python train.py --n_layer=12 --d_model=160 --n_head=5 --n_kv_head=5 --head_dim=32 --d_mlp=640 --vocab_size=512 --activation="tanh_gelu" --norm="layernorm" --norm_place="pre" --norm_eps=1e-05 --positions="rope" --rope_base=10000.0 --rope_fraction=0.5 --qk_norm=false --attn_scale=0.177 --bias="none" --tie_embeddings=false --parallel_block=true --init="uniform" --init_std_qkv=0.0531 --init_std_o=0.0 --init_std_up=0.0531 --init_std_down=0.0 --optimizer="muon" --lr=0.00342 --lr_mult_o=0.801 --lr_mult_down=0.7 --beta1=0.95 --lr_head=0.0084 --grad_clip=1.0 --warmup_steps=200 --schedule="wsd" --decay_fraction=0.462 --decay_shape="linear" --final_lr_fraction=0.1 --batch_tokens=32768 --seq_len=512 --doc_mask=true --train_tokens=200200000 --steps=6110 --dataset="wikipedia_en"
Each number is 128 + 32 x the weight over its row's rms, rounded and kept within 0 to 255. Layers, rows and columns count from 0. Numbers have three digits each. The size before them is the row's rms in percent of the matrix's.

# layer 9 MLP up, 640x160, rms 0.199, rows 352-518, columns 0-39
097:135110194114089134161167159132144157078107132096127157114116141097127122180166112103121120162171199126100144135148133145
101:088091178114130192073153146146081120159150115048155084086140175177120128144119203140151133153116098130119099158184147068
103:127117097187132130181109128075119091157144111122168100112180129158107153164067111144129142075138110118115120141110131098
093:125110140113126149151067153130087131087151113073142163148111147085145125111137141131112091087166167106066110124108120159
114:123134108114138165143099154090063111174138153158085129130079125162138127167113114087128163206175162105159149093121097112
092:105129151086126103147113143102141110088163187144078138139144154162105137150113059150089122157152147076168131094095132142
085:105079122151138153128094089134068179181158173162085127148162114117143170160147126136130114103110084101105117153111181120
089:131143142095151103154152117074142164179122124113140133144137104129072103169130129139124102105087137117140170074114141107
096:049121078093096125112133121205138106199089153098092114146126141138086121156169151115142158099203153106174133117109097191
096:076155097059081135103125138185137165154110088098109088088168167129123115133116183114098168131107138129110109211101072117
098:074171093091121104139104158120144141122170098105164125156110202136090067107156135147108118087096156141149113066141204076
085:095135107135095186111104176150110084190175159151089159165169162105064126177104138112112161157154148102171122107110114121
104:162086193117153163152121114146134196157167154118161099118156141121116075102083180087105115116119103064139087168139110130
098:146156141152142141166158102129209182177088164137139182116095102134156192093130133142142092120138100130128181108074141107
112:178110068140126179093109134119157133082184130087141155207118174108128096147109162073124108074176152155141129144152118184
105:166133122155118108148143171073116173062105155160125142167170141131077101122074071133083193105126079112123162176074129091
104:099162119167133126108177124147103156183103130090129135129110100223164170128096183116139140064174108112150140093110130139
101:101124089186080161111187173089112187100104168083115165124163143128146119060124118116120179136116088118140145122126076137
094:090152123123184113103169089108153116149170152160095083105097132091125101120140137124149073121096104184160126169098146081
096:154115115115173137127108173103144129100157180146178127127123096149145130171161124157092108114139118195104105103143122105
099:149097127140170140111094148043096115043136144162172147118225153142109028125161127103084107148101150170090115167118098135
099:119107132092170102158122165135140148129169158101132073172172146136134125157182152133086087143172106132136165091141100183
101:135150137149086114104121147080133162136163098090081119138158055157106174115141078105123103116111101131122138155167104143
110:119056155108129142187120142195142142144159082082171135140128196163106157129172155116081138079127139132155143153120116133
099:149102202155121158159088136054109128138070154139180088161183112161128149118109154136075136115157157100127128096124148118
099:122192091139129165107072114098137135157117127130066137110017104186104148133142110105099085125139068094133079161186100158
106:158130116103070116075161146067163117142100124101076110129087137158151050090127198099148124120144201094114138110132083123
093:125154101142142112136139141113094172135143125115159058108158158145125164091152143132129138128157165124126096098075172196
096:122113118104126098132133150091133187121096157094139128110121119146121136148127146085161196064153103102137194123162083112
098:085119133138157152195156170133172132122083121156117148167172119136146102160045143125183123102069123128187098157110055117
100:120160109061092149140117137156119083164136117108083154169077148213132124126117147084142141137143158125132100132112119058
094:152095166156098067101107139101181131206133121132149123203122125101155115124077186111145065158103111147114095110114117095
103:094053148134126115137101152086126128111059137124085143129168096135165127165085167156135123081101119118089108151140162138
099:109108061139170124127090194083099138159012108127194127168112144110177114116159173071067102196100138174125107095147100114
106:147107204155150130150141123129063127150111118112104166144112154177153072096102156089101108136103087156143140174045118122
088:129136189157170147103102145204112108120158143154108084161061159136117106136107130111091120103136087100045134203146083136
112:129153166175146132123090189143163144131100081133159117155116152147143140163069150100153142087121081138104149147144129159
103:152113133111150120113118147125124161134155138094121106122141122167149139088095117109088119153175141083110126123212129150
100:130096116127113185185129099193128124069081183114085165149169168168093103111135140069130062085151090169149108127097186101
093:131128157156094146137106123165118152126150190159101113132156119134133082101108151136126078091124104123150105145193114167
093:156113047140148148110140179133177108133165130127106147088092121087174145062166120124185118117142102161082093110078090111
090:125079153159086103136096136136151114167150147087110107126134153197163131116108209157104122199108106144087127045146150190
108:145109118098132133159131099159150168221121144126116120093141137132135192127087107110080076123123051168127180134105106086
105:118155125171182145156095143082200147154138151152089129076090120172153172155027169169095133154085112153175152091134163196
102:025113150116165101142133101180072143078092204188123121120101182122147115124159124133137201164102164090142077148133126124
086:142141179141030095112073149129112190183081099160177110139154118210179128105110105112125122066125148125115148125101122131
106:086154128175072173206157191092195166158110146082103084073109197101135094109167174077108042088119164088136167087060154121
105:123122095138130102103143116117149170164066108147083128146135087135072144144122150101119130132075122083168162188113056111
099:093102159174085191132110150078137186156131122102114139086117147198107121149107114157140039195170177095088079145145101110
095:147114190157148144088083143106100213159117134127158070178061133100144197136159079143142088095132104134127124109162126147
110:167110157159102098167096140126140153133127135099179117101084127156141166173158122141146087097183141158146124059193175182
102:128111095120123182136114119096106097126082190038053100151157173138144136150124135095171149101135101106126154124154151150
090:119089106144121148168119112100168154078211127116127176120146131149140151097084153074151135145152123061142086130119124080
101:199106120125095190152076177132072132153125112104158142166157150159120117147137143147119061106137140133169058083124118153
099:104152110133147143124070115129145116180157184170085139131096107202102042137185147130119142096186148126095133101120142109
100:090145097120121146158144092124107111205113144081164125154131163096085080163092146100099133125164074156134188146094170107
099:142158195064094128085138174114101150166122121108085109096115101099141103101108122153154150071163152137129184111168168122
108:094092152099127168132194150129172120105157132066107128125085113098144149175156199094158115156130117153154112152171116090
116:144119135099134145173098089133135147050155152057115101186113114100157104132141074101116106108108111119102127164128079103
107:143126100126109167109088134089108145126139163081185164136108121124158115091104164087102127189142113138175120139118114134
091:164140129099103117171111143165177166121145056140130106137142134134085140068175145082093156042103117113125147113171112106
098:148055092107156128122067118161150127186124163089103119126156113143200197100123146083116064087126122085121119102110127142
099:181104143131100137151106107144131110128164168114160148152070109171142138130166102138117111172123146088096061167106157143
092:180181128132093114095127137101046131112146187129095111114076129178149082131127141182165118162110133201148112116113122136
101:128121117141113129101125188122138132124130143153121121156112138158125093126098159085151111118073082128135148115197085145
099:124075140132148154151124125176108176183116153120164101137102060138119100102126147104107154136121149167106125165115128143
101:074073171078124096175094179109095133142171071118142099133100140114141151114148153170130078133143092164122095100167163146
101:192129152098109157141128125126087098130120163103112160181144114143138111118163192074116115077135114145162079111095108100
097:165133136126084148058144147123096145170100143129156084169169109114114080166125143097093113149107109129110148116141110163
106:162119125162088147165150154091115100091153135153066138141064140065127126133137128119148155076123146147143151121129208085
116:152111044156068050130097161170083127124116059122175119177112163103156174149146197116135096120162193162121100076149131191
099:096200113152083159140140177119142152102157162181098193163151206113113157126156114115102158085151135116153052205150167120
089:140223062160112159130082169086118143086127166106091118113126143145133085134121148113087098133138114125095167138156086162
093:087049192115123083122113172103117101115153099115133146160105176158177087148147102121176143171169199128143122119142109139
105:051119142122125146161124096108109128073164122111150125115150146172135155042151153134189151126132178173122133137102079088
095:159142129123128128141147132082095165104112116089133180060123097095132140126145115108094118133155075146147115077147163151
094:131184131121109146096145103160221146136148154124145176126062054076162162193119125134103130110162106126107099130133162092
097:108184150086154187113115077101165143123097121115152133132138177131135129159134129191156087113119131158161134117142127144
094:127102186132139060191153108107121159098098188058155116077140086150118126110140172141135138153133190127074097084125179099
102:179106114080133108139137134123137129105104109082176106122118215066075103130081131140105190142098134143065154141140173160
102:122139106135157180094124155126095160129095159107134079176044159173129117131161157125113116112130069152161191064088131125
097:190108136129084163116066144114112167130176149210156134169118090195144111146137136110131077129092111116152145192176084111
090:099138156217102092155160120105145080107113081174118118174139151077075141143115126102134216124178158110084119148143125119
085:132155139124094097163112118137151141153172126144127138104153159150121137087122182090128138145108220138120089111157079113
090:187116149107176124093101220110129119120149083127168186149178123159157064105144149136100127135138157108115126142060103159
109:129105204157104107103131149157079192147124093122065120143120128112165173116078151085140124166136121101103100140159113090
096:125170110154134169132141121161141172084087145144120089158109134142123128123071159110136090144023061124136106113154204111
101:129107106116106104151123165127156132174163163095127106143146091134118146142119151126151079122123091167140113131148080218
106:134148155105092142149075099098131165117122208138168148136123124089056113139104118085143162165109118094192111137185135107
108:133101093159085111138112141143109099171159177066139083128130116121149135110162110091137112068130168124148115077155196077
107:190169137137142078139150132099141146116163124143172105075106113083162164102065145118121134145120148083115143072161106154
099:084152170141098100160175099125158107019110189084174120153126154107127101134148100133043116136112113162160120086193115131
100:116094100106118127115142129142123105145102102075140147098136125131081141189092143099134148095161155099169129145124072112
098:145149151103127066112113140174147129134156095049088145064108072199158084078087097146176115144148126108103143126122139106
104:123122153127095122147153165141124190101112100172163096174078093060145130141093176167174101135141122135151131103103131070
104:111130020114142175075111125145149136119136106090171103136103157108134074144114144089152108101132210093103133146078159073
101:139118141100131109158116146087075131101063091080154104105138165145160112120177150132123219138137094074185149107120102190
092:115106143148219121183060180146092145128181114072154117126162157085129113132152102116137144108159134177168147144146117124
094:127135119114152192140132071176160126165139100186171105117144132133145160120129121129146045145094137111112098102078137084
108:104100123128131131195150140165099180081143106099143087128159123131082110086146146177142167113111141119135123122122161120
094:097092138095100145134192092130116155130170085125159096155112138093113153123120065127137151104127127134133078178043128113
088:155078156074130156099135186133133189091134127134172138096113147057110139113140080112084129196159140161110067161086187137
103:145147132127133190175128164155107090077131107072137149110110157076175135107127124075137125056119179125103116116130105117
094:153146163154181082134135069103090145119144098160092114130114198123067126142152173090100130164176126169152204097113128148
103:113116214108113217121177169160118170145105116091139095141139135171158108096124146161103130147065104115108138122163118138
100:116044082134108119169136168130161134175110179106120121142145145173134115106076130125166056146150166194090168144104104139
096:123103100121091187165147159124150127190081113137119158156131125155109148138102103141057160094117125097178140107165072147
100:099111169121168114110085154121175174141109134116101123159147131124130126156170120151097134115154115059134099107134067177
103:111077115092153087079116078130129128162108137134177141183070149180120089115160146183128105089132153136103100157194173154
101:162132180090109142138105162097108159151103128101151152174117152135149075110156125137091123118099132100113115112138179077
094:121115167113101126124160133088152159154127110104104103139024147154145172078145137148094114114158154074140148094181160112
100:073103171175124140128149117097161114108119124074162153091117126124141121164166126089144114185072102112088165132114147107
100:081134191095081154174077107090115192086104155114178065145169162140181147101171139160134115087123157141117212092103076092
096:115145134121119137130177171091138125110204123095159139088170159174142107067123128055155216130120167184106152163162129179
105:065109144131123143139153109106143168162115126097144126177076122113161157133148186127128096107142109136132168115186144116
095:202142133114148121157138131105135107175105171135196141114114100115112104118158131147150110102134110114131101177162105091
099:165112151120140071138099133144165133105082116084157086146157153175163166135199144119132110132123125125090075100135163139
102:129130077131116166127190126140149056153113112103084096104129154128056099089133150088105113163134110130149123153184130165
094:103146148112146112175115106132169177103168141132133082126183096156105069127162113173126124101056149125113136127094154135
100:097146100074147096123129131144045160094140158153137131127149126199155104154161134099149131129150095135098108068131113121
102:101159154072120073089115145109120151127097112159073122158105125136138147080184155150095113161144170183145113122159158117
104:167093161186075137080162135103137134124133132110121117131163133175191099149137136084060092112187075179116113137096164107
095:126115153092075129127086166151092145189167131123109120135123132168133149140142177094089142100135112144128145192134106107
100:137116193080175192174085136184188158163114118158091142109135109126116099118136168142144133187070137093089182125098093123
091:186159134169138208107081121081163103174151117057100180168121110070155103101186150108154134111102114114147091139090150097
099:125172226144132140105124112154099096070142140114116133182126172136128187176122167171140157063181123116131146119091109075
098:116120115119137165144179156067182140089105132093167105122149160152161165145124170161103072106155077123144079146118087088
098:125156182125122103103147111058205186124153141109114166121134167045130120110151151153129107168143130146097113174129087130
101:137106116115105163074116171119145152156076184083143116150109143128174187144122102143076123108117099150159039131148128096
103:098142143113128185104170194127114146183150101140161111094151115155119183178169180133155132117169164173153208092138133148
099:163164160150204115120107196131173127143138142154091154097148117135188146085078124108132135113095126122155184104105149143
091:120145103125118139123098127129110182167145158080175103169098162163096158129150116157174118119161027120158128151143124173
089:078132123141133108100098108097103141163182098167117113121126155167053086153146163173152050116109092099107125144140184128
086:140106175068149185123155219101160136100137074121154152144132184124133152100149190175125106098133125143107153126147139163
093:112156135073078183145101149104145139175121165116220128170075129184082146112148110097104123105174106131113110147137135135
098:152104132159128136117118134096082150113100180119138050122152163152110119114139152131146131143157143111076099083129117045
104:164125134139147095125084102112074154134145132105133086112105165125180128126110145143139071157161160181124159118102147130
091:132159134094078100155054111131108147109129110139071160103122072128133139131071141091168103137086084094131140121121131059
098:118150144113115172152149155122131123073102074139114186132055158157184075172170167196129151106095180105120103121169106112
104:144149205136150119107148100149156177122118101088097086173103108082193152088116134124090130107154144094064146135113115203
108:135082190134145115093103144149173100115154095174136142100087139145158159124196115115106119149153146107103104020117090157
096:143131121120087141123140107151082110160054140180168156190149120093133144148141162132157134117074091116122158127086151170
112:172117140153131122140111080164070141126142131103177158145159151122123115079154147142087131123131068067154114080149097095
102:119071138179078053137150155106086155147132107074131140123134135173107138118153167128149146093169139136141121150178124156
103:129143181102082173100108139148124098131155176106154145149145147102180084210110129075134153122111144075099122147127099156
100:067169143104130110145148198108132142080119097181074122139139101101084083073132143107109193136181173075134151108130102141
107:127184117085147148078198122131136156109136189150130132191146145160106160118095170099099153120129163125151179072138125117
111:091157109078119088099089086136118165109146142082192162102149161109157088132131170117139092154134074128126132208068148116
097:151203161165123098083158142117144094099202095110106162205138134113124078115154134062107153128136123109121085084144110114
107:102106142073096168108126126116128095083113122087144155113148195154160143118147136109168118116138124185138086131109139081
103:070151114136149126134117117123107163110181136111098147178171136162141130155157162112136171128116115100137131108123070139
107:089081116087160112174028162133104119136144155051067145159166124152143177107166140095105184090163106105133093076122071157
104:120097117088149119145109137151068127142142126084189119192131153142159033118100121092152114138124129088125188131108190126
106:156125114154103223106140129100207129111119103083173111119171157146199117094139157085095148156200088141123109153118138213
087:149166146114066108215080053115187114130111143089094138126082099128179107142081151122197124163155129165120160054144136135
109:106103128106069156159089215138163112087147162177165139120194110136172128081194153144114127202125089124143144042119145145
105:133154083091117133139106199123072157134150153119148118120154176136111114130119104090110116142125114165135170140133124122
094:146140121120126107089159154122196115109134162122120106110082113055181090138135144135080122095076169125131148162118151101
089:190149124132070201168095155136144109116097072162131075187116135130116100133100084109116131138102160122090148158157131076
098:185160111065160135120106166152160189121096126111138169160112097155161137157093139113129050132116105045120113146142171080
103:147175118089105176160098131072161109094140129098102125072136108182176151157088172110140162166136136089078207110126078141
109:138077157112130168145187086114145146165127113101110157205157133152092088061177111133084180131107126097145135124143139092
092:152150082050149167127158139109097134134098108069141161155097119133190145108137119158079116126110087151099123135107128125
108:190107100098160153116171139125090164117095089107168139154172170157201138140107160163129110072204064119164171165071174108
099:119109145134179107136174202144131212116188120141145128147145120073075106069177161115141119173159119159116075124191142146
101:164102116099159091127111151121121108162093116082155062139136209167140099149101142103130116149109116103095106128099133073
101:171153167117099119153095168069093175101084185116159138115144144165067131161094054138159116095126145167170133068138131084
# layer 9 MLP down (transposed), 640x160, rms 0.146, rows 352-518, columns 0-39
096:148167105171132112132168147111196127140116119135125149126124100148099101104120183177231149137100114134121077164168109098
102:071146114117133134118138137103207105094114145159079184087174173094149141133093094116139143121109097064132048137088082131
100:115063168109174104135105116162088113126150072130115112111099165069154118135128163067132152169134142139090124113141132140
094:120126102153142116074146146160097138157057165109106086133091087207119111098124114094149190156116104107177135077205116153
137:065128113117122116112115146082046111129117106180115127132161034106138120170143098102171103161123155132153149122147159146
092:130177101172106189133116075123094194116155163101149162139143102114153083144158167177143140148098127173158056147163102130
101:146182132144080077138194110108159147187141113102141126121106199036115095126141171119107162108187115121171140153157113135
096:097195129140108126109157145166134134072148108108171116129134107100183175125138135109113112117162125119172067175174105119
099:091049165098176166096082113115106094114126123164124137115138103124171123143046055101128084107081176170155156131112155094
093:104154105141126107116032171145118081152100110077093077128098146090136186165145118130104090162136144087143115123095143040
088:114110104137127085110127125183134149148087140154127136184075125115127161123084151135092075129083080119125138134128188099
088:136033175135154149103145080121133182136143145087112157161198152170141145123090122160176144151089112104075120159125099154
100:246131084096134082125118132161192122175072118142117131108096146101184123104170089142126141133136194148086126070136144085
109:213076108151158077147173096151114175120149124137162159151111044097165082155107111146094154141078113116149150117126170129
106:146197143151131200058117143065130107114104169130137135114071162136164041147115016102132119112109118173113169090106140106
114:136109106054090190162144111063143144144179076101147091149133134139159156102197159165118106126148146136107158047072079112
109:124166142114160165136099073123176096157091095138142197153166131105112096162114070177131081175141189129096084184122131131
099:119121098159109090133089153176162148089102117148112104141187188063052146148167175098149172127151098177129127145136090167
097:102145148118176209115117174132140087119157131111170093062132129104173174088150124107132167107076136111152146085152114098
098:089157143175119169115170087097140153101152142111124107118123107140116103065104156088104070137163107096156114128111147141
094:091123137141037120139096101180117155200126161180084122151065106108088050129176100067161069129111111102115122163145126095
099:129102125155178120104102122122132050130163153169115077119113136123081124128106129082149121113146139180131143144127185071
103:107042101139131138105142113185084108205030126128166172154149177126157104125144124130125175141124120136120139158082176135
104:112111135142132124125143122084122063160133061131115111122153219205162173161132132202071139140147119182163087112090091076
093:157125126149084084114128121097131105151102099069163088153101190146119131185168083092159110133080172108158135072157132142
102:142045155155185104091132163125134084171114130128146081180155125091193104160181142161131163144087148144127134108111139142
100:066079157132130177157091121120064136091106071124105068093121106170151133088118159085158112072112120186196127117114100113
103:139106158162105159121101127124216106121163106153095150136138146097174113147131105096142065154163181093119199102124085074
090:096149131156092137106092087121107117106080141120140153089132130141156177073135108083109117077092121158142176108110165171
094:146136149149135111127165092115140101162114059173123100120113178163109167143139182093086123142085129132136120205149083152
106:139103174074176135151101148146150120109117119169113120155117065132174117102158099103081173096140107106092103128132148176
095:126132122096096095143118101171106162079166155075078135114115080067111098116118122133100127140121115121133077141160168144
104:141105060126107134134134124107115125128065133101140198096194036104070068088170103111131111068097119141217117150160121127
101:130136130120094126197126159091158161118121148126108174113155061094128108144061166084106147104091087123185144085143148141
098:075124179181093188134143151140109152108165148105065099191111168117108149127129113132156155104150134126068090184081099130
089:132155136130131082170172109108108166172103077061134175097097076111133129127143141127132160145111116098101134035090124200
097:056156097113096160129169081107089132167165160137145132089152123122135161118196083142186129158163139143120191138068134157
099:066166126212086128112122128096153179125173105169157118175108139142100091151174159143140163099148059178118135127075130108
103:142100140154136142134095140116113172147062154164144178041107124074093130096150119114156115127108108118148125118159170144
103:161133116106108152109132212120156135112106111124151141111162123100079169089117075084149115120171132141111126104124096058
091:087100136099114107150143086150208159110129166093108117140158154202091099109095169140125054156125100106178163109142155182
094:160129137101133133153176107085155118090149110199107186089171118114124138191170130114147170063094105211180150157115041165
104:084109129142142170179106130155132094115127157032202148171128147093119150166090102170090090111141125107155159164111126089
114:074124124170142139137129113146086096133203124097149171096133000120082140154140138153159147078112146135126129138032121134
105:230137064111106145101114123074105149165124164114133137118174157063107153121166161134161115108164181160180088071129105130
089:148163129083173092150125155114148155092141112075166135108133079062169178105169161112150108150145116139129136162145118096
106:099106127187107153135110121090185072114119156078168099150144148128136085125127116176070125055119147142195142138117094164
101:187060157093126126180121158120118156152171160105166070093142155070133091103107114116085150136123125121104131099152198171
105:082075142139097169092120124191137111134098131157119117019124079096174188111073161124105177115083165137105133128161148144
097:103155124108118108125164126105171116090156112123158042142133178114165112112136118114089143086131094130154106156146142149
122:172155145117191064165159150139185178116135146083083127160120155117081119120084061152163060137143071177154130081095147119
107:204139144148137126099133092074138137083143114132148090126150186132155112152147111183103174098123082148101102148138130099
091:092196090121119144111120125167094151116163191102171114133065072136146136127136102119151118121171157153142091135080165180
100:154162103118136095160091106162120140110147171160125158051170149169087128140158189161105184155141134142123112187147155115
094:138152107139141113114152076124148056075153056148065122146164101103174094170115128139138173124140091093138149113111118137
097:169156114081116143117127141113101103136186097117150163203070118087175068080175149151162128161145071124078063080087064219
103:092121036134149159118159157117103115097141171167093127152067127134124139086124140154117099119073146172107183146116158136
114:090120106096122154157096099100163114071157105107165094136130116141127162118109119137131141136120076117104153079095198168
120:169153135167125146082145183160085095139107135097181151125100063108102115180153085159123074148113151220077136112075176169
098:123168172100115139091139076107068125139143107082064172129115144140103114121135094088083124088120135168124119137120133142
091:084090134110161145101162133092149126180091143182129104090085118123126134118133078148182094160109146163155086127110178137
087:127135166161112073155155136098111139122035112185065127135112167099186142086104177060126153152177119151157177119143103119
105:098156140109160096126146146109114171156101110118119102109172126122102135150137159111125124059092038204118152111140137160
096:197134085147105061141111137168188143095144106160182109141142129133181124087134178055109144165174129096133137100161113077
105:129099168130056133077136088120085121118169077093072134132175091110152122181194144139164095084165184131086102105133162135
100:119199129119063089101148168078201140081123100121087170135158138091146136130124126089109138158139134110114191083156141106
096:156128141168129102109119119163123143109105076170139149117103089108155116134138158112118128094093177135136168221131129127
097:152100194110118123142162132144151163110157155083068135124074222065124076119157158175118113147113106130096121093142155059
100:118134171138115168248136167120081116094190149150093111081124132129124128126100139146115118105104120137141086139148099194
111:156156109134163138115154143144134143126159125107187121153173133179136118115093095106083074132183034123095152100171110070
101:109147076092127090087111151118123146106122096056128132141119126177122135088163071106112131146144141123140148077165155165
096:162174151215156144135176129128100147089128152145118119094141150085101162157087142156139134176155138117149104129097148138
095:100100150098171100068203180116131177169132144119137123110140087077103097118114115144176155099117179152132115136125117135
097:141048088164097127166186107119115135209114135165156132105126130147099108115112128116130129128124088081145063145132104082
096:098121114168096055047158119163188137137127149134180142173060067138135121117149142194126142107185117152150135112120164170
094:133155051116077181103161180163167163140076171166104109183085070141174070109121147092144042191131143149123134137134152164
096:087121156146154170162150114145117112079171140113094157076186214137102102104103095150176118105115135155110165143148135117
103:149099111178155083079114115090088138083150125106189098176124062124129132139140128137207174113130123128161153206180132076
111:120150122094107154070057164161183087142159120135115138151139165104122112175131130136137161124155087128167171161119113190
096:123124116083113119130124100174097133117098091102152176113154158195137107127148156160141112123103161156103139102161119140
097:110160116062072156121140102115139144134189129121133162129134139090143092100194085131095076053171090103104139082163131195
104:089193112116158120115134121105131135126083150093132141101145166092190136173106132135165122129089146088155108094094177137
091:104115176092085117129090135148063136157175112132095135086131094072172152142138139196095157132098149087183152132093209160
092:122141097175168138126102112118136111173149105103131090096043083172151136134124093134156142056177166115134135091070142136
097:094177140133121140144114090113085152146117158125110152117072142081158093180058150100112141144099051132176141110204147133
111:108187095099097120086162179135160098114099143085086158137115123109056136170150099130111167109099079101108062112097088139
096:195099121080134096136122106109135122149142150158153145107096119163113101088209156198099113157170173152114138158047120171
101:087059179169190121160127170066133129108080106157123154106146060109092147159057145114126148075141171119101084122163091115
101:079117131107100158117087117129165130119130125134098132078138072147073115250119092090104179136164183082074107183148172150
109:131140130117129161112103093149127173135089058144127137126157083145040174135066147139123152158100104111118132196106082129
099:119120095099112139117141115088104103121135113081175148106189202099112149107122106121154111151116150115119186166075117131
102:164120105162073172128114102098143139160083103169129167195123131140111114111072124165134138162143146043045133168049084144
099:136163116106186167132135071132117141049106093090150067186123152159129136142115101135081104129110054115069142150164072097
096:155122130124128131111147130129164191127137158209155078151190132087097134169123198123115164162118185145106098124160091129
108:124109204122154095110119080128145130142092135145099147163125107091104099103155107165181142154081154167139107118130156155
099:175176168110089145141058094118155102107137167129090136124164143124109108115103187089090086139082226111116124148141128128
105:150143092149068142145138134091113157132152107147162094107105159109110119097094105172125157117136145111191178107065109132
089:149041157108144133121085153095082116151100141080112146087155128166128077169118098114124144155158118117124142127145123153
092:169120137143120107141112138116121141157141159087134119137134077145137099115164159190098152173146135118191185133076138162
108:076168083141137158076117110151112101059127090109191105122138070128195120140127075176116100165058184137150173126144199087
094:106104138168089145077117117157149154155082152148099151159180103215159157090129193156161145149149179140116146163150123145
091:120167143176160132156121105102108106137126107168099175121088132143097148158155132150116048086108118144168208136141122122
104:139116104157134097144136089116103123179129137147122159201116200142091082135118133112136120125123154125130120199150093119
093:103105124102112135136115116145128060182125176165176121096082141095059158124126079077088195136103116079081078149104196149
101:137066163115120128117126166174126168115117150069116108157071107195167102122085131122116135134115128123076163104138123145
094:150153148125124096097214115152059140126159096072143140095131102135091144140172141103107207110072055097122115086178166128
099:171136124154188124170111176178103126150152136100103154132127079090125104148088079115156085126135121173117138125141095140
104:092084075143129141134122064178087084097110138134166120127140109154185146130064079174106163139097105116152143114118147109
092:119191155095059149125095143107185144098084132099186084120059178107129093101138149104137130165138118138134088131069133132
108:155110108142078104116161099225175152165187138103114156097136057143153163140153114144082141129157165135103090159149144097
100:112117118123173117117128140126129146150141125146104119142144131029108079138122103099139134154137142128124084175098117109
097:138094110094172115085126120113156119169102140166130154185120204108113172174182104053092125156167102090086141114127154128
100:086101105096131124180161132102182132131147144046109080111114094154101121059081102199169120142088118132078037158070136117
104:133094123124121105093125182122142128122079147143079153170148033182096169184130143162150128086174096088118117044169056069
101:130182116109113138148147107130150124152123079097157066116125079173107133138125191133133129188080119108103077175062117132
092:046145083084146140119113084094090155093201144130131139098131148163190109100073118085099116197167109098160125161130103173
099:073159138091156202094160078138189136139104128152138146097115213134143139152123123072109139165164138188147166076090163137
101:186114120127144101110093118089117117128184111098191111083155190185097082118083160099138087124131082125110098107085137110
105:242157102141161097082113156125093118063117068139109130135102124086116181169112171119123145168147171112087117168185160127
100:093078131157134125104139079012080096115163114158150114134143139109075179097148134139143064181124141161110119131113160163
096:097124111155179068137089076124150157152074151136158120087106198129123142110094097108195140090152136102143149144106105117
104:213091092164111140113163135150139144123114148107189105166101085129115136087124129209120125130141157133124148106063136068
093:152085072151113139164128112157120123141115132131197137106114030127128124092085090118165130138168099106129149111124128107
093:122128150123121122099116218113138153193088164150122093136130141131129131112138131131117088150106201174108129104086110145
089:082133113138143105131142128142182155113155076152097122073176099106136196119049143118084158118123133127095124179204122082
103:074123186193143150077107149139111177078126089129144120125028127103116170180114090152169070135145104117141174157102155143
098:130137124121124138145100124133109178113144189187094148108091183098124151141151153077122064152080124145123076096120169154
101:098064120159137067117123161087120123210162122104108110105107134096145106097101133168094152163157155136134139146158162164
098:122194168150126103085091153101128103124130096115153100130143156143173123103098128122164099129133180129112103056114157153
095:138138133127146086113109087075145082093158142125082191185159136163089080057074161137112122143134157116098045161145146152
099:155097098108124133166146127091112139137089140126217118156128084144077127130155129120117159140118100153089070101160115120
093:168130113109182092076166122128127137113097145130141160173116131128115135150142169161136116100133146100134132134166142083
098:162112177128100109142152167135095128109084113101113108079106162094127158113129173122142186160178117162154124077149167079
091:120121191122128144112142099164094135136128134128159122084189071134068142112132055133146136087123181125109130118157135159
104:135129066124156073103137113098131128051122151131123101181118141108113112173155130075115086125105165157188126122197094118
093:055114160091082095146132120118126051118134063157136118117115127128094139145136116117146146122120147121185132150084150087
096:109154155095142094160142139119128097178127142126116135123155194102112087100072134093127146134104113136090106146112143117
093:167132165147161096108151214153103161160117098106186146096136115122137130127189126134095168139179223185081156218143104095
102:082119180093068102194115141144169132122122166127121102137160054096094183085101103050117150134138061125095125122108108113
098:092171127129161093144160126138125164123099123147115138076186134087136133116137116123153087116071137191129127132129142108
102:089139069126147165209108078160109162125154120092132164101211144162100161162101177121163153120135053161154142154157186133
093:140118102082152159118110138084073055145126123132133137134126169121128109121097113166108158128073120141158098131046179106
107:187128138088138098127191111155086128122134082087126143129205117115131079097145144141143113114179167108207144111148123098
096:083128150109161222143126156113149107108155150187111122131148198091189096140158120080109101125073091119162142062091118151
095:137108128076172182166136117148136100082109065077097119175117195165131086092086102109167102083126115163140112111191156127
100:134142131122182101102134097085159154130151149082164081173158185146142143200142100114127087132132086098106135170159151073
094:113071150136115094130121097071126082171097132132127168128060192153162116143093112162181122124112165132074109159153104160
108:174100163130081154129181149128122129123156133069111133079188157112161118125147166080118157090106144132180113175098130128
100:098113128064101090131076175163193109128075151133124134142080136160073143095151134188120113134140115094107143183101099122
098:052148165158119146142174120111139119112142093140139165161147114097081160089176119093131149099112215147112103136112131125
099:061163180067132171120141177170138109099100146075106154131115179085115178100096124127105103081194127152123136136140061113
106:130088146150089141149139164101084118131089174143129119179202179128156099169202137098104153166102104117165057146126126087
097:110094143143109101119157091123164139092115173157095129129141155065085113129131145147185040116123156177083064139120113099
105:141117157146108115168089178068125072160189127125157128135060144110098088063131116120122202112079157135170151137133151147
102:164107176178169158057110184162008154099150130121138155125130082156116191142198154129063156128071175111099085118159141128
104:078111119124198146074147091178126077053127157143130087167133126066158157116079128172125134147130121088158134099115154145
103:062113114097144208190107070096138141124100092113104135105102118098077119118165097125165136122096104180134155172090123156
102:200127122172103129162155198148056156134156095086141146126126060142182149123050127190089136197132135162128102091131125058
092:035097164070160138099099129100130143121133152140130128127140085116190097144172065107159154134118143071135093144121135177
104:095136161170134094155121130132117141124136130091041050114106074106061114136126105127101203135121185127137118147133169200
099:128097135128163100085090148098143118158105150101136100165113163085085108096149066139105086112103111065160121121097078106
103:155113131177123062166142140127197137114092120124096137125151142032069122139138126053110050162128071139198114152177112145
100:126130080179150121148092118146092121090100115077107144143097132109153055168062122132105146065161178149133097158096139128
107:120148102195131135171162125101100085208153124060137113128149150094084107059118131134126130106118122040083184151108163187
095:169105175146067171151153178106125128150110098115105093086165076116154156095098106075103146111101141125136193124147124070
100:095143181124101187092150068196155149118112157120159097172175100146087093098145113107129129153156145095119098116156168117
097:131124142155128132145073116151137115123136106157077093120084095077177129112075122096156080148206127102174136142178103059